config.yaml
d_model: 256
init_std_o: 0.00418
init_std_up: 0.0177
init_out_by_depth: true
train_tokens: 504800000
Each number is 500 + 25 x the weight over its row's rms, rounded and kept within 0 to 999. Layers, rows and columns count from 0. Numbers have three digits each. The size before them is the row's rms in percent of the matrix's.

# layer 6 attention query, 256x256, rms 0.416, rows 120-127,248-255, columns 96-127
101:460524502451489491545503521496535468540546498491513527519481491522487485545507476525482480480491
094:503488498478509521497476517472503532454489505513482451494481466501541483483512494508506519538539
092:483509477515521513477460497473472537481511423460443511526467454536460541531471479568493520474517
093:515485486512447456512515499503540478478511496522485506477519524545510511507494507472419513524501
095:522478473504476512539510512486503525466514511522447441482507476536516498539470500499494487535509
091:515534524530510522473505531462521546476550505536492478490560511515514475485417519507540477539506
099:469528472476526479503476490492487524485487487490523526505486486500479486443522476517589474503509
104:493511529523484472434518453503524515501515492531523496571504452527500491494528487520519482488479
092:494466484475518501482470478487458504514500533533539485502461506491457541543471527530489507501533
087:485462495518484544516515491514510476497477534526465521469515510497495513480518516480490499541479
093:504512511501496479492522511471471505495515503523505453488525479474511529544482509517482518519504
095:495468522532495507478497490533503474511456474507484472520471458519462499548524470499529523501485
118:492492451499466448501521514517495518492536499521490490515566416467496516516494513500494490468534
100:505512495535516485479510492459517499478503533519515534489519520458493500502509529508501521515534
109:510528458474493512543507503487446474496509497486498525507508506518500465499493494482508479497491
092:525501522514552518466495473470467487537450504565555517510493482457490527472502470550507523462459
# layer 6 attention key, 128x256, rms 0.399, rows 120-127, columns 96-127
109:535498483481497508535473497506490521507463488475518509520482493487532483483550457483488498480527
096:477482521508539499483490484490497519516505509490495482470499482522515502516450542435516472531478
092:486474542517506506475505511543482490519489477540470527512484490456481515495501502474470467512539
101:457529519533484491495516532504477520475512514504450505479496528488508541503480515508506519537538
100:493465540498485516475485514507461484495524504497523509490522487555486536517459492517533469549540
093:504519510513530450458498497481489500460504495496518519524467500511486474508534511524530474509526
102:470486456484532538545507486491493490524477506478517530474461487513520510471507515522546485493501
100:509480522480511491483449518511514511519463528492533498513500549520495534534470549501526491495505
# layer 6 attention value, 128x256, rms 0.438, rows 0-127, columns 96-127
093:506473481473512524486519510521511433520544531491505500511495524501480532453505524516535484514481
102:484464499479514504493515502527499471499487529450519509492488500494499502531483496455489531515495
105:518494514514466485508513486514511464513485533532505458526508546497491484516419483521510531483531
099:506512512450528480486514527523534528543529486585487478488449483491538517517504501536509472513483
096:481527492510521497503523460426526476494545512547534528474484553495514527464467521528488498478486
094:524480525515483520519506468496524517502489494487520519486537531523508491492501487518469482488474
103:457519475489478514498498535513478514503494448535507506506516510498517512520516537518498542549466
103:471459553508480498495505476477529478484542455492467482527508480505498489500499511539505513505460
087:566482478524474499509486489529480488474452497480474456526511515499508454498493515534511501475497
092:545538474510518467542510534451498513548541477479522505518469491490454537539502525513498505473520
109:520487524514530492558484512523538461499523472489502527535528524476516515468479505469498473523489
101:514522505484497495505509502481478510497475457467484513455490548499494515478515550487512495509500
107:465455507543485521478438508540490474456496467516499508513461522481491498489479439545493532490489
091:485493490487482507504494500486496482489468473505467490517535485481558503422456483483531520511520
104:477519515534477512464442513516450495473509493496444509487495522483508478465492484462508519532539
096:502527518498504472511468467513470485488512494472461502545465473504504468510542471519483507531490
108:500458490505493507497523519489466470497446511489456491558524475510521485490497483509538502532513
090:504499479517482577495512515474485491506512497499505488497478546513529502525525529530513446507475
094:543472494482514516451468492541559487545508496502479497511483486495522557564497528515482544521483
103:474521549496459542502506499455464507483516530451523523539527488520506563454531540523515519527492
111:496475498547481489493522507545526508543482500504484508484459534497495480535506526511537521499554
097:519545474485528459477502517501429486468506473528500483514549523504474506507493517467513531474499
099:513525545538497530506537471456505477471527490534511488538468529492499503479474500526500509478517
102:517472547461493512482499471492496473485508463473549505510490499503525508470500522512508461500511
092:471506496485494509566531490531489522487502501453509510481529507500440460526506480504539492529493
098:483538499480478509539494500493476510527504473569495519479483495459507502534459540484486485513523
093:514509488505492498505578530478499510509504522496474506477497529514501520508500500523521488472485
098:524489508497543510525549516505489492438514528485515564456496488510500516506518479561477496495464
104:540505557521531502526470520454541523444488504506522491486495516515469486512489518465514523481543
105:528500541522517490515531475488465519473494478454525500521524508510567470546496496481553524494497
098:472493496497498527468503483524538559475521491475484510514504441483485468482488523495510497521519
092:511500519535523506550538527464490495441488487547516484489496530497479515487490486553497516508501
097:528553503520459529511497506511484463486517486516469510523505539483465519447479510483474504481505
096:456491524505498536477516547507486511470488496488506457478504511513511501459540499475473533466481
087:474455508492514426499518498524506487457509528477540469505519463457514502495462569503472505504513
099:537498508469495495521537476513514495476515485508500480494488435535472502493478483481497509498521
105:440464509508531515496544477459489494476486508482481490491527499502527533524479505543493511495483
110:462500467490505482485480467521492482522510530489495492519534486505433506498472485476477527472476
093:491536496515500507510513486482521506473487489485455492495496484544522515480494488503500532464533
101:510514444481501525474510489479486477508533496488448491461533467518503488456490493524453515498491
095:521472521522496480486522464503498479520522518447485526509479567536498506514484454508476448489505
102:525499527508470506461492515526512528521523540496503471503490535507528481466508519490500524536478
105:467511496484488521521518522511472490506526497457484530490528509479515476483557505521452498528489
097:518472495451524516509508531490484511526510543499518563511471470516498477480514511533510498533474
089:489519477486480487497501524517508484482512496521500481490519494516515485457482483534532550507533
101:515538524492511531497538506480491468493455463512465486530516477491472548463564530522504469457472
114:498531556458442484510505483528554540449531518499537463467508525492494477490505478492486466490485
094:507507481523476529506490532509466479496526477418510515505480423507486500490504486442503545542530
112:509460441464509519512454504531493519485521528493487471499519473505480494501511505487486494514535
106:493541489471502460506498516521496469495508498511527457492494516494502489534472491525506474548496
101:495484497484485468506486511551495501487514537445527473538468489476520470480525533527509547491509
105:534493533483459469484464502509543496467512515519495499457524489506513500490499526527441448478489
087:502505499504501484485506476494500524552516511510462510491546494541529481538466469491480467494487
099:535497500487515517522512510492515538475496470492509480516507508497474509509494496466497475519536
097:496547490486510504471529521495476515477471518511493527482481509507465510499526527464488498582523
102:504546510502464492505516506510488506540540491504499519482447527498447488525540489530499550548507
093:485475468506508479483508514510485503525458507495481509491481523514536520465501538486472504481500
096:551474540505484469463482526510502468536522513496510532491515517531538461543492519493535491510502
095:507502454495490535497456502507495521486521521491526500502527492518499493540500529484502488502463
100:546505513507527479515536497542517511515459486511514505474508505500528513489493488497530544454476
105:518529453482507494447523549513540539509452499543547484507472506480545512522511517504491546499509
095:504469476469484518469503471525483467525500500480496529527478520454513489512508528473497489472528
089:487473478463524506488456483538499473494540513539520519488460492478483523465500469500491515505501
102:525500504553543530505527466538472464483495514514455486504498491466538492503483491498457494495501
100:471518503533464483509552503491522521456477488459518522482493530505515490484509512515513518423480
099:511471508497488553499511523527517546469523502534499509483506497525527555484497484485487456513505
103:514503521469524539510478497513490499505480469535486532472471496500502510486499515506511506448475
094:527500483522477489494517493522528520507482500476501502525523489517479473517507529516523525504515
098:533509487479510512493463504554505488492514473503494513469531479517481501510492510497497496497466
111:508480506495470471538518501498489464486493502505533518480519548512471467544535468497468490455491
096:508528496498513455493476505528495487513524511496477485461513511542450461501521491554522486474487
098:518507477506499485460494501520482467494499494487521490524466494477493488509490496469521493522522
099:462457510463444507486470523497556504509466533506506507473525525474485497514501483462498504530516
108:537496506522533485503524550519526490503486444496487510506470502482496476488501516490500538517545
100:495487508506506465508499513453433521508512495517493530489489475484476507556501491491534500496492
102:491494509494500490460509499502450485461534506496506446482560500494460525520514466511508481552518
108:523492466485525502494503490489513516526436500531520476462525520510456496474443519432525516475526
097:499500518500481468519529509548513518503511518496462509496541499489452514517507475487519511462541
099:497514517494517454474525483494496502483539492463504473500502515508459513537535495513514456531538
100:497488481460479524521505525474497535493495496445472489478500525479533459517510510518464516512482
109:503502507514543494494516507498501509443505482473495491548524486523507482510521510513470500530519
098:486556505526463491485463529498525521513513494523487489507454482504499506503465517468484504450532
104:510502490515512508526505514500519522508509554507518491461467508463511566478475485511461486509503
096:452532507503499528480517527565467487502513502458467510516533546495510501525526530544494474483508
091:525523491484501495496496463487464507493487505486479473483490489473512497514466523538524512487539
112:491506510458504507536513511468487496519493471497501467521502491482465505503531431544541513496504
111:462475487520460509539506475501562510533506508493534453436461478487467483531522501477515471516458
112:479470478503470549475502477526516501519439511527508475496502519513497513508484511524477506540497
097:504473470514480509500480511496487511515496487467545512541470456536463508534493478470473527507507
103:524535493479489546568499496482521490448484547483520477509453497464506508544474466513496522519525
091:522434454494484480539489488498473447533468497491458508512501512483505463502482495468543514474487
099:490484507461489489521479472461515518543565533476510485503482519485462492509522477476476492536484
112:566477530483512526468515509489504531523457453498491495532484482541508552447523529500511520532509
100:562525565517475457476505494507510549504499504472494493492453487493490515484511479502482497489514
099:450505522442480475516552515491460440493546512502527508497499529487465484494535537513472477482508
105:483509513463501512510537523470495452498499485485457532464483498497497547458509515496525542474535
102:499489501507465482512507502492530553510533534507512545455491468503478506519502487499527481481513
095:452482516491520501518498527462536494473508496500501485491514516526525542524487483463519497494514
104:499489484505484502549500499482456503516501517466524528501515517497447497505496503513474504535524
105:464521493446523456506516512487513493500520518476478491485502529497446491497486499496514475525507
095:481496516531519518509446479490491513468526498461512492506514475504495502503473482447540471472536
098:482463497540521524499538494498516536483437494492531546488489481458445504499466512489440506529508
096:534534500518513473513515466518504449521472529535474502480480510490485481482540514495505501487521
092:470453489501512491507512486541557456494493475525530507512518491560501485491489529518470497466505
096:502533501498502495543498488478519500451451441428501519513525502524480477494515492544508539475486
098:538470532485478500509482479494525509558531539515548493509484533506493498507484517502512448553469
109:474513524542465481490495521504495481545494525522496483466497492465514437480517534499508509515533
095:502474518471513474470471532502494527562485572506540472495520521452516476483513514508445468520487
099:512486492480518519522534492505478485519474470478525515501507506482503530483515528463553503495535
102:527530515500506528507499467464514501489516525491553531487489463505541485536519525510496435529528
095:482479489511490501506551512509519487507444549546531474504526485558515484497488463491498476467508
099:441495490504516490484482494540534494495492492469495475542500516478495527496523494496498524494521
099:485491508523515529517519476465475518497494513520523513436547503508456518503497506483517469542505
101:454470512464521509504532490506497517480530490499505510580554480490502551471490505533490486459480
103:525473514518479517491451524466533496507486512480503487526532550502468468485475488506505493493484
102:498490500522512524488548503487488476463511483530471484494506447508499473460517463491501522497506
103:472469472492468483454499513508472475504500469474502458516494530488470489539503482475504495487517
094:521525535502460528520572479484503481488531516519495489479489535507526489507487499498495510453507
099:494510472486462500495508483515459526487485472489502508521525495472527502481492486508498491509496
102:489559495531444485500499481508486509546489472533492519471489520525562502515479475474538537484500
099:520464475488491476494496481474508503530485546491514496503473492503524526477541519506496493474462
101:530531490489511513530576489466500490489494520540472493491537525533502495498490511457498506521505
102:508443502502513476464519467554510487506504501494470500531505464509533500468515510516488516463546
102:487513485494477487511495522510532528523535484532531492495566506472456529566501493469476471506528
098:537518506496569510518517520542522532526495485517515490494491518500518475506520521522523503487489
109:545505518462500519536500464507455496530484512489525537490492452523440495546454478512472493489511
097:515486497515524566505492485504502495473527514518483519464529485523468514459495472466437478453473
102:519485464482520526498505557539508532511474489489489476563498555524483505508504487571463533456498
# layer 6 attention output (transposed), 256x256, rms 0.389, rows 0-255, columns 96-127
092:503507482472500481509466445499486518491541502493508513497519475474495528469535529530488512481555
100:553521460458489531510526473480488542504520504484502529492507523505499467473479520513505495550527
095:505507491428493533519558462504497518512488491493539520497559515485493486465506446514473497542513
099:471531500506510504503463529517501487496499516504478523525510477470492502503493499515500515471541
096:493511530470481510502495518475525477498510481533491499526504508531498492485496518492501473490567
094:539533520477483470457536481487493524506519465507467496515506527499474504485500482476518551491534
099:492504545475522495444465519501506504515498510505509476511463509538487479507443546500509517487564
105:461466517534482499521511562521481495474510522488488497504507537543498508501545508518509506425504
099:495477494542467516513518509534528496512526525499463495491508527530503470540493560519526517477551
101:511492522506486478506528448476486462506472517517523507466507498488536492467478484472484530491496
102:488517493469499476543479526457508478489534498533517508463505441456498504503516440532525499495454
104:499471495498476530468487574532526513468500487493474491504499496524484480486511475536520499562517
109:529466504470565516484480548504474517483519515464503525487480467493499487520478490479541464519511
096:490495467574511518509510523477464537464517499532498538466468498504525507489484523508560433503495
095:492474499550457490464513522554530517523495495512472497487542471475503479502520542519544476503491
098:477489488488475479547451508500492475486493562523473503506472536498449465440519495495479524480520
093:499467453449524469547504479506521465480460503462494500467486468470490499492490497509500482522483
096:485523495460514494466483550496491464470480507495466529458461521453509545479476508506493558536510
099:504504509504504531502507498485496460531484439432532477477495513527492499470504496515553451490483
100:458504496504506482516491510471489536510531512495539498534540499518506495504511518483481525503505
112:511527515530531510548497431474511490482509540507531517487512492507520504468469510480512527569460
102:490533529500513478539520508488479508480513512471477445479514496521492475508511492560532508530516
089:482513511513499489495481437529509500489475526498506486490516501509503505523529459521485497558529
088:467537529498520514496512536484507488498482557505549489545476536484529508493447516513513528532529
096:533507459493513512546506462475509501493477497481512492503507496531496517514515441510446489460514
099:540523547508519515469536511507446501480445497535531494509523550536481505532507497473456524470521
093:472452494476490498506505456496508476487536470520538521500461489567484498457497520559520482438502
101:511518557475505513506464517497545475486512499496562525489487466468478521508522508513471481517489
105:522490484448502463502480497501517500513490492506524472485544516509509489503528502468490480528525
098:512486498490499544506478501481538492521508512478465544505532507515499491481494487499509464512477
099:495485494476450555507518489522490479503479459539481502504481487492519512500473487495470483514488
103:480480468469492453494537494500516506478530538528520526463541444512505469493486494515461458547490
093:520480501445500488511454535521478524521513498498480505486484485460513484486558546502501500460531
097:488504509510494514529459501499528499481480492483491488499478534498519447454494502538527503523517
095:529546471468497533505452510481487495488486529472554527500520551498512473534471510554522517521507
096:459474509496480470484503466541481490490497548495501502523504542522532519501481499499475476499532
101:501523509501512486511486508519528508496579514497502521500493507482502496518513511490497452529492
098:525480498461484500485478465507454510469533429497499468481478496489552533520500485539539459486531
097:511489522488481500469471503548499571531537532515491506511495511479488477522514503445531488521516
101:580519495502480543526501510506507495532511444527526537504478502485472473545489470497532491510477
090:528503442571497526525507478462525433490496482478500521499517469514496532477527509496491501525510
101:467499549466509498454527472484526523486494514521487501525503529480479542545462513495507514510506
105:508506506527488483488491492491471471489538476479502481487486502524491471468529547539487501528514
097:530526501507462533502469490460502474531497502453517509505500476519508508512512472490488528492492
095:555505536533471485511452556479493517527470535522496536490468475500482493500557417532503487495487
098:458515481476505482503520539524502485479528473496531497494444511500488497456515495522483506529492
098:479496503516504472524575489509547497481484516489506472494551451506487535512497484536503521494517
098:489490481540505509460503512507487526520492488511513519545487503526496466529541538451478474536483
117:489488486511504506487487522493487499460531514495496533475464501536518474482508489524464500529451
104:532518486490505474452465463533502491497515532504511540501500513498529522521473483493522489487517
100:479482527491526519504476537470508518523501506496494517458512494502472481497480505490494519499459
104:512483488502500507493483490527504471520558456451550487508499526522456475518520473483516508533490
083:490527451498522484487506481453539539504495467512509489528508466510470480529493501472509467531488
098:504509502475532496481485501504504498501493534507499521521506501512524450522526504507516492542519
101:515494493479498529503497522441496505487483477461439476537565479497511558479463537456514484482484
109:496524475524483488475531486502495499487505515488520501502533462490542491487451502475443537465570
108:527530493538489531532510472503501495499486488501452507477485504481459520447495484529488497502516
096:487554492511461484487481481489506486480486500472490534492483451496502458491572525469505509532519
093:491444534528472508488531476489515517519458502514476443507462535441524483494462489460518482521482
093:529514535493531416498494461484519518463457489484506491492451487526495497488507498508488472489536
097:521484510505500525463509514505503473528484462483513460493484507531474510501510519497495470494506
103:512518495551453484496526510483516461503514519482488502472513514512515454499506524468513552503497
107:523522507479504544503516501491518440489511552490510523521460522510505494483468523467476512482482
102:487488528493480492569435473512527499507526464445471488477494505550502521476487520466514524502494
100:522477482466536482504498540477529488528515510511533499479502513516485517531484532488499504533503
105:500503521505496478480487497537481525530492509520481517499458452543458523518521510461456513460472
100:518479481485509515507469475483548488533506488491480505477519455465529456501488524504519514477475
091:494468490557517506478512516486509456501477495501514500463514485491505488484518516522490460488451
098:494479477500510483477487521499467533457486519498490501532534500508508511553501474512483460494473
108:472517517465518544529483497491517458534483512477491422470494502502476522505465475512537447487484
096:502516513495506467480483503466488485489547515496471515525493497467504488513514483472483447501511
113:550491485491498518417498428508497544528522488498570487503492520543499484466562516488504467507496
108:520526479519499479509521550471514526524524493494503514509489485510522476486511535493501479531528
105:552496517508524511524494522488509482477517466480499511504505517509505523489489537494515509502530
091:515492497472498511510473504503479530507511466484480556527501502499502498513529532508517476547421
101:489503497498535495485485504556493510530492533499498496502504502500487451473521495497476526506464
111:515487514433531516522507498478509536472482488494530513481479493489529494506484506503566454491490
096:479459502528439487515548469447478531510490526473492452520483495512468532496528528525544497467474
101:489520485503491518545523514466485467489492474491519475518524448470551510514504537493521533520502
112:517530555507481515523516527491511500487509492500493500504482556467466540486539461508557528533465
106:501484494495501441498465513502459476540537497473538489490530502542488469490487475474517497492512
105:474485536494510516422519445548439528522517496496455469471472535516446541494470511518543548476502
096:491519511472538478492514496533546495483524472482523491525558495499522536505489536512497474506503
105:493517490511493518477506514459439519519518478483472472511524545529487492500496549537473482503484
093:445492503503527515501507449485502526517513534496515521502511499494500513529517502485486517504457
107:465488464499466478463525500540512503469481565516489493483495475551504436514488492541475506480508
105:503489532466499483507497482529533546484533523485491497525503525536474510475546510512479487501547
106:501434495482519530449496516470459442497489483525522450505465500472497538489501510495513486489534
104:476478493523485546439504487515508511520507463504479503489512465466502458498560551487500538535484
099:506487529491464472501536441520518489516529472529518440495498487485479523526495441473488537549472
094:506521474494528514461484510515498512526519482549499478518480485499486479533498530523480466514452
103:484472524469515512479520527494496464505469517499496436445530531502484514529482498495476524467447
118:487527563510495503472531539501482457507454438444494489540481518490493523475507551472502536465513
100:497563455460494484493521513482494406549520530491514510429463463504464482511513439462475537527531
099:485476515510499509514485576494517470509495451515558520532535495488507517509481510485469564495491
105:506479500526490533497512485455498488504473503534430502516540548510505503489484495483509518513495
105:454460525513474516536511487505458490475515509502515482513489478502464481523503446500504474473489
101:463482517489524516481490504508495483541436486509524463481495484502477527469531501538488489451459
100:497500504492479519456466537491517518465484463518516485516501531468492540514511497517502504528459
094:470479485488480467476521511507511462474439529463513534476479513479520508467531474509517474471490
104:476446498497470499522488486518540521495516499545486496465530515496513487497474427484478466461509
097:519521532466560531533480451498510465450521498492476477479466472514487519546497504500548503528474
098:543529501518477496517485520480487506513515523503509515493552536533504513501516442476466519500549
093:497517517507556497506493464469478495486511521483494469491439487496482474481505486477437509539476
093:521500521541562491506478486513508539533547501504507526556524522514486495519507512487516491471541
104:488466515508476537545490511528483498514473454483501471465505483502533500511552493533472510484474
100:500506500452466538549497506488468545513540539512504529512515478485490465492496471492451526504542
096:505508501529480511491531488479460471496527522506467504492505502504475531470541463528553538506465
105:491532490539552450502463483448501491526514475512517483540522481537522504518538525495523510504481
097:518532499496451511518507464464497494501499502469525499532487517499502506484482460488492517468520
104:475508514524483442518504456518512522520453519507503486518511492537526493509547499504479489551533
099:440473571543488501519481474461465518478477462508495522521480509476493469510491500493517559513490
102:504469524478531490458489494530491549510509497507446467528501504528506472537531487523533483488532
100:476460515458535474445518523523518519471511467531505549480493483481475509514502472517480510473482
109:492517502482503514568535527514498496494497579482492486507444486501525484532505468509506470524437
096:469486535468501507560453524504491516513486502499502516466492544519514499468512522504493528509544
105:520518482520491559477511465507511467493507499510507496507490538489529499509452482477524513539517
091:507507548491435546508480486465532507487505520515510506534488523513493486498560452476491465510486
096:463484519466490532434496457528514492507531533522529476473508502567536513520496482511516505426512
102:478496478523496480476457469482474537511517495508492482508485515489539460536477493490492431494502
109:486503524471478464503545494514528479536541482533516519501480458496484491524478444512452508503497
097:552500505455478502441522489487515533482511442513544547476520491506549486452507495534515497483513
103:535512505467526487486439502495501510503565481471517503484521493518504516492551517520562507575429
102:511523499500478507512558504504510494490484498507497510487459484507527534473489465526526532478554
098:517499504494506494495504457503517490467469490521461493471499475488502502471505560497485485453546
110:520519516448496543531477589503480503501523486488489514509532514519506529549523475477492471468492
093:484514526474479486494489504512495506512520485527501485536497533519537506502490465508505526427488
095:540488550552522519493491528517518454510489486488535546512471519489463457544507533512534517520425
103:517524524530508532480446480478478527504502551514491478506481531512474457511502485461494536528483
092:503482564502485494489451536538533484491494551514447441471542495509482493490492474498465514464511
104:454498502519495493497514531484512538456555494525440509453520474475513527544500526512532514523482
108:512498499511481479507534470469532510496464446492529504504508560484509501486495465489490508547491
104:497524461495504530534529491473482491510458519495471478490472465466521482507508467484529517551489
100:473473483511507499546471493517531489510489485536491498487493456523465546497514546522492495467497
111:465513454522484488474490549487541477489503461490485526528496486471525534509515493468522494523477
105:534486461495491496464500463505529455477485514516505523498500501462518481468514482544505500556508
089:492480548511489492495457506483488536543536463509517503526491498501466518506525469487500483501468
097:463528504522519528475497536534517502509519467485515496530520470539496466504502511508505519481465
110:513484483491491481470469525527483481487462490503500482514533500498495488537481504501468477495539
101:501491502488517524528483502467493498509482507474496500508525502475513525519494531434520494453510
095:501451504500505466476518455492507516523514476524499446494520513529510486486490518514527478498503
094:502485504467517486485535509516470458518535501523491515495543510517520495542479502508466507463522
105:499501485502575493507533483469497542517513552486512517534492489477498461534524508507480541458507
098:530457461517490503514531509506528535494455471521546502554529500510565488496503488527503488459487
114:525510536471460490449474466541511534510541462515491469523522504454523499498506500527521514510485
094:526482510547505468509466478500495527488531466490484518500526465552503537506495511509449491430552
098:493499492510503481491532523492489552446487524550512498509482488515518514510455459457496513480513
107:535485521424545535473481500553517503509500469513511494517465524491470463498557502490517478504512
094:467483538486518530512510498557513519516477506494479485520497532485504497475536568534533477513497
103:448497443524515526551493518504511496514493520516515552452466487481485546509524545524516524499489
104:462440501516540507511469514504498482489482511491471484498483514478473513520556516511534483510460
107:518477493556484547458528519458500503533489483482458502502526551490478509547507532479481500474445
102:427464509557461485423494517496500497516502495512482522531557521485490503513525541545503491488540
105:514502530504506500490510480478499500485495533497464494532456460489545510533508446499539542511553
097:471534515522484537535499504492534514512515505481475447497507468467455488504515468498453499554487
098:523509460500501506508529503519530493503488522546434439521520523514500473517487505490505526509484
095:499494502524532499473489486479505510534502474483519505533482497532471474526502522525516514511452
108:522497523526465515502475525513486538463500510473516475492478505524514488490490473514473518497473
100:517489503467517492519498501484472450537499528487510482523535532515491500539486496487491517449476
095:510522513456477492518436539535504471488531506480522455539484508505497484501524483527495470475502
105:466525507533527524504529471489527480467511493514508496517484496505493493512443475500555481529480
098:489528478445532493485529481462481469475508501500490520476513501530499504495472510503496479480518
097:482521482533507482482503525501510494507535526543453510521455514484444511467500476486490528460507
102:528499481497515481502499519520485490489487466493493507487516505539524507508500507522507516527507
097:510454488505504477482509507495465566532488463517484521477527494484498507492471485527488491469473
103:468487499514496516496481512539537487519470485497522523462498504509494470462569490537503515551463
091:505494458512492492494554560485519469464490500504517468504530540471473488494495497536501498488474
103:496506474537513478497523497496516517480489507483431461517524491528502502502495549494494509517493
104:554510505500517539492507534530508528457474475487523491510505514486539455494515491537494509505507
103:476529469493487523520523497488511491499511499467489535461502494520534454464510500550477480444516
104:521516458528498482514489520491486556548533510509506475505536543545482471545466468462510472472471
100:509504520496519473498485529537492522515492468567533481489504497512477526499504541496489503511514
096:535504522523505515500537467491516496472514477504482502473490529451498526476442559498498499492492
098:542460515520472500506504478531508503466516486487490531506473511523533527510515496518521480498511
105:548458463541499502527485512484519489483534498490500496530502500509505482474487502507521482457475
098:518488475518508493549461503498523465471475571522482518467500557517511480502501493470462544468481
097:507542502534493512520521523484515510531465462500498524553513493512472523529486508459526536514470
095:499476518509484515532487527461511506467499508512515515540523481491522490471517504507487490495489
102:509509498492502509464486509506496456473526556518459501523486476529514482516513507489532466497481
104:515461504490471535494506455440506499522515521484478487483529512525524508497454484533490487477494
095:475496464533504538536518552479490491454485473502517509515477476500526511530518490460447509448501
105:462488524522494521521527483508471481503472504520496466504510493477501518511475457510518527473432
096:491519492517503510487494451522510447498506517525534522497487491483475493482504471509507531473530
094:479493531521515489488504468494486498500481494508506484543495500480487523507496562523533477514438
084:463448480494476490490503472512490486501512515478518511483495500514529473483501517457488485502486
095:522486482511508515507513556496466470492480506502480496528504533495496487491479546492475502512501
093:524526518518450489461469540481496499498514484490487540516492461499507465547549519486498487442540
102:514514480478465554493506523492477541481508476479497498522505499476490481551496474498485533511465
101:540458505457495533512466519497490477476514497455545511489500529517475543443506447488504487493500
092:523485511505527510511513458481491510499473508523500506533490491490492543541479482512487488517486
095:481507533481472499545537473487466521480468444492469468513498500479475491460510504513517514495517
098:488538541490516471488507509493473521503481464538487503526521503486526515545481455503493491529494
090:527515454493506489476488472507515486508491505507514503501492507490511482468554494480504517470534
093:452497499526556509499527492451472502506523507487496469498528532486488506491504505542479540431470
100:494537489541495522535520496461495472464517509497540510523508557501497585514507478468528481502513
105:492524488508467519506502575519518456493489467502461539534506558542482533478527498473490536498483
094:499500473483444510461526529474542489548478489469529478496501457519513565518479526519520482436499
108:517487518524543513528484425556506541494485505514520513534474520465515549518545518500517492500483
101:501451531574491481504519485510530456518475534482507476492510487535482552474441534484489531499495
097:507494514522505518543471576479516492494489521528454510531517450472524477480497564532528519499512
097:508516508524533498492504497490456469459468470531505486524499485483457507504548491527458462542490
096:495493499525470481497501471480523486501528506519485498515522522465491494511507514507452526504518
105:473496498476508526454502503432543489477517497492481469508438570498520457481482502505491495494511
098:485524461452492500517513512483508469534494472518512511481515485516509521516513535505497493507568
090:496525488488482508517481526525487508528488493456501475511520524558485483505469494506499483521491
103:474562521483511517537495489554512504517491526531510493505509495498503505513489485538489560514449
098:528468488544486512494545535513482516579501481490494505506536512486471482482471508532474516482508
101:509476486506522493494502506513497503503517488520545490526500464516550508503509550481452445465489
103:444458499528487515525502508530540514485536509528446508516477503505509448503523521517507477497530
098:548506498500519509523531527488527521467465465450505506507484491509484471521493530498554487524537
106:521490541458494552483496502468480505498479507507506494464458507528474507510431462476472484518489
097:503522515503531456524486472494502521486472510517522522502480496471487475466516500485498537501509
094:510493520544504514486530532508554516456486480525526503483505500488466558526474505506517493516507
103:513544562476529502493492427501499479485534445494500482492477541490491512472519510474510505530513
099:473534524532503459478531476478478462565491524497491545524489510480533533487481456482500470466527
105:507547489490520452510490503524526519471529557471494526446509477507531531517457509493468450499452
096:498486494508501493467550503544505515503473508492569495496507530555498463479486456533500450499549
096:516523500496499504457406462488497503525483489496515528530519485538516476512495490472477446472496
100:510545535504484510544509488454506483478490513498504520489536511466509521473497461502531503511523
090:509502495519457479532498534497489486506499524507484539509524488465499498481560453499478495457515
092:498510504524479508497471518536508558475497506514467481487509525472539514523496483472518457481501
107:486483518548523511466544536522506569494454488487527516528510541499494475491455470518538496506483
100:505527506537501474518484459520498509484461523489505503474475484465441487487538496514514506551501
100:483498474492464472502477475546488526491535516461508481494532494519491473499527507551532520519525
092:501537494456524500514456499487481504494485551481477517485452502507531480482512500499494471513487
094:487517504534465501494519474479474498472549496475461521471482512480496480476473508500489529536472
097:478502491530539469541499506497517541509489537509470504508517475514511485540487534491549471501494
111:482490517520483506551455510510495545524523514529527506525492502506506458475483496508502529554493
100:565519517507514495454528488480476505527453507479489473548504488509456492510527545507470502477501
099:502478498537489521558462531513490495533501470549523494502474508489504489473515492519461486493520
099:459517485494532498527536499538497528511506511464523462489525475494497514513489492509487485525491
103:545505499484478478519441513519490482515486507551496494492490485475508508516482460502523520504504
100:511501479499504544427501500530513500490507471528503469472511531505535514487519552535498541418498
093:511501561467525471487504534515512475466524460486513486548466475472499496461465495460481480500509
102:508541455502508488486548496522509459511481505501490541526478524489510488505505499498552494516529
094:478499510510470453507523474476471477465531476497505508497537485494542487534476470471522487500480
094:536491511474479570524515529543537531508471501487485499505504490520521464510483497464507460516531
108:529498535523518500503498527547512485510488435476484492489503492506471512482528467480498465452516
094:494474438503523529505483495500497485448539473529525498473527521465487518471464465501526488512480
103:547517498524532490447472518516545518508540518512512535496538512513458469475570500512455475537462
099:525508508504514474509527525499500462471509483499507492517518533523521539473499473472502501464508
100:484535486535486481534494489489481515543482539474492454523521469501488453467502485479465513496521
103:507500529516541509459499432553505522504484527488500498455494497539481499466505527506567458447500
110:498497499464509525483521453489496440506492529482496489512515506493516522512447492471540497481433
102:434484524460544484534497513497486550485473488530514521506476513523462449472537556529514491555515
104:495464476494521473456494470535464492514536476491467478489515466452453473496483504488478498468528
098:517477482522486451524529484499527502528508476520448532493499513504494481483456523502504493476540
100:539525519511509519546544532501536515486497504478486468508527501494495549473517499448540543532546
089:503466498521523513515522519504498507474488524513478502485507547516528512467480466529553493499576
114:475436542512496532518462514530524495501521493453499487509473477483489535530522473512547521503475
098:456511477558439491509566460487509481494471532493466485560507542511513492490458525478435515463555
093:439488529486504484527445491524549506503488523488485517528479530488468473522496573522522534483449
095:477476482490483522475507492455493528498498486450510527496506482526496475482476480509517484507523
098:478465491499492497533485530510527528498493498492506491485494531498482485491514495477486520544456
107:485496518505465507512511523480489480516493512525473507504508492500500498491475543502474510516490
101:495518493473472494487487479506510524516544497484526463471537446497505524544457507507530475537512
# layer 6 MLP up, 1024x256, rms 0.444, rows 0-1, columns 96-127
094:521540460485494536518498483514495514498467488497484469516541480493489469484480529493461509526483
096:462443467473493457486510534484466492495484473495449519489514469491517511556479487527508463485513
# layer 6 MLP down (transposed), 1024x256, rms 0.457, rows 0, columns 96-127
093:491513509509487525465535486495549519458502539482504489515529508481483485507509463508509492503516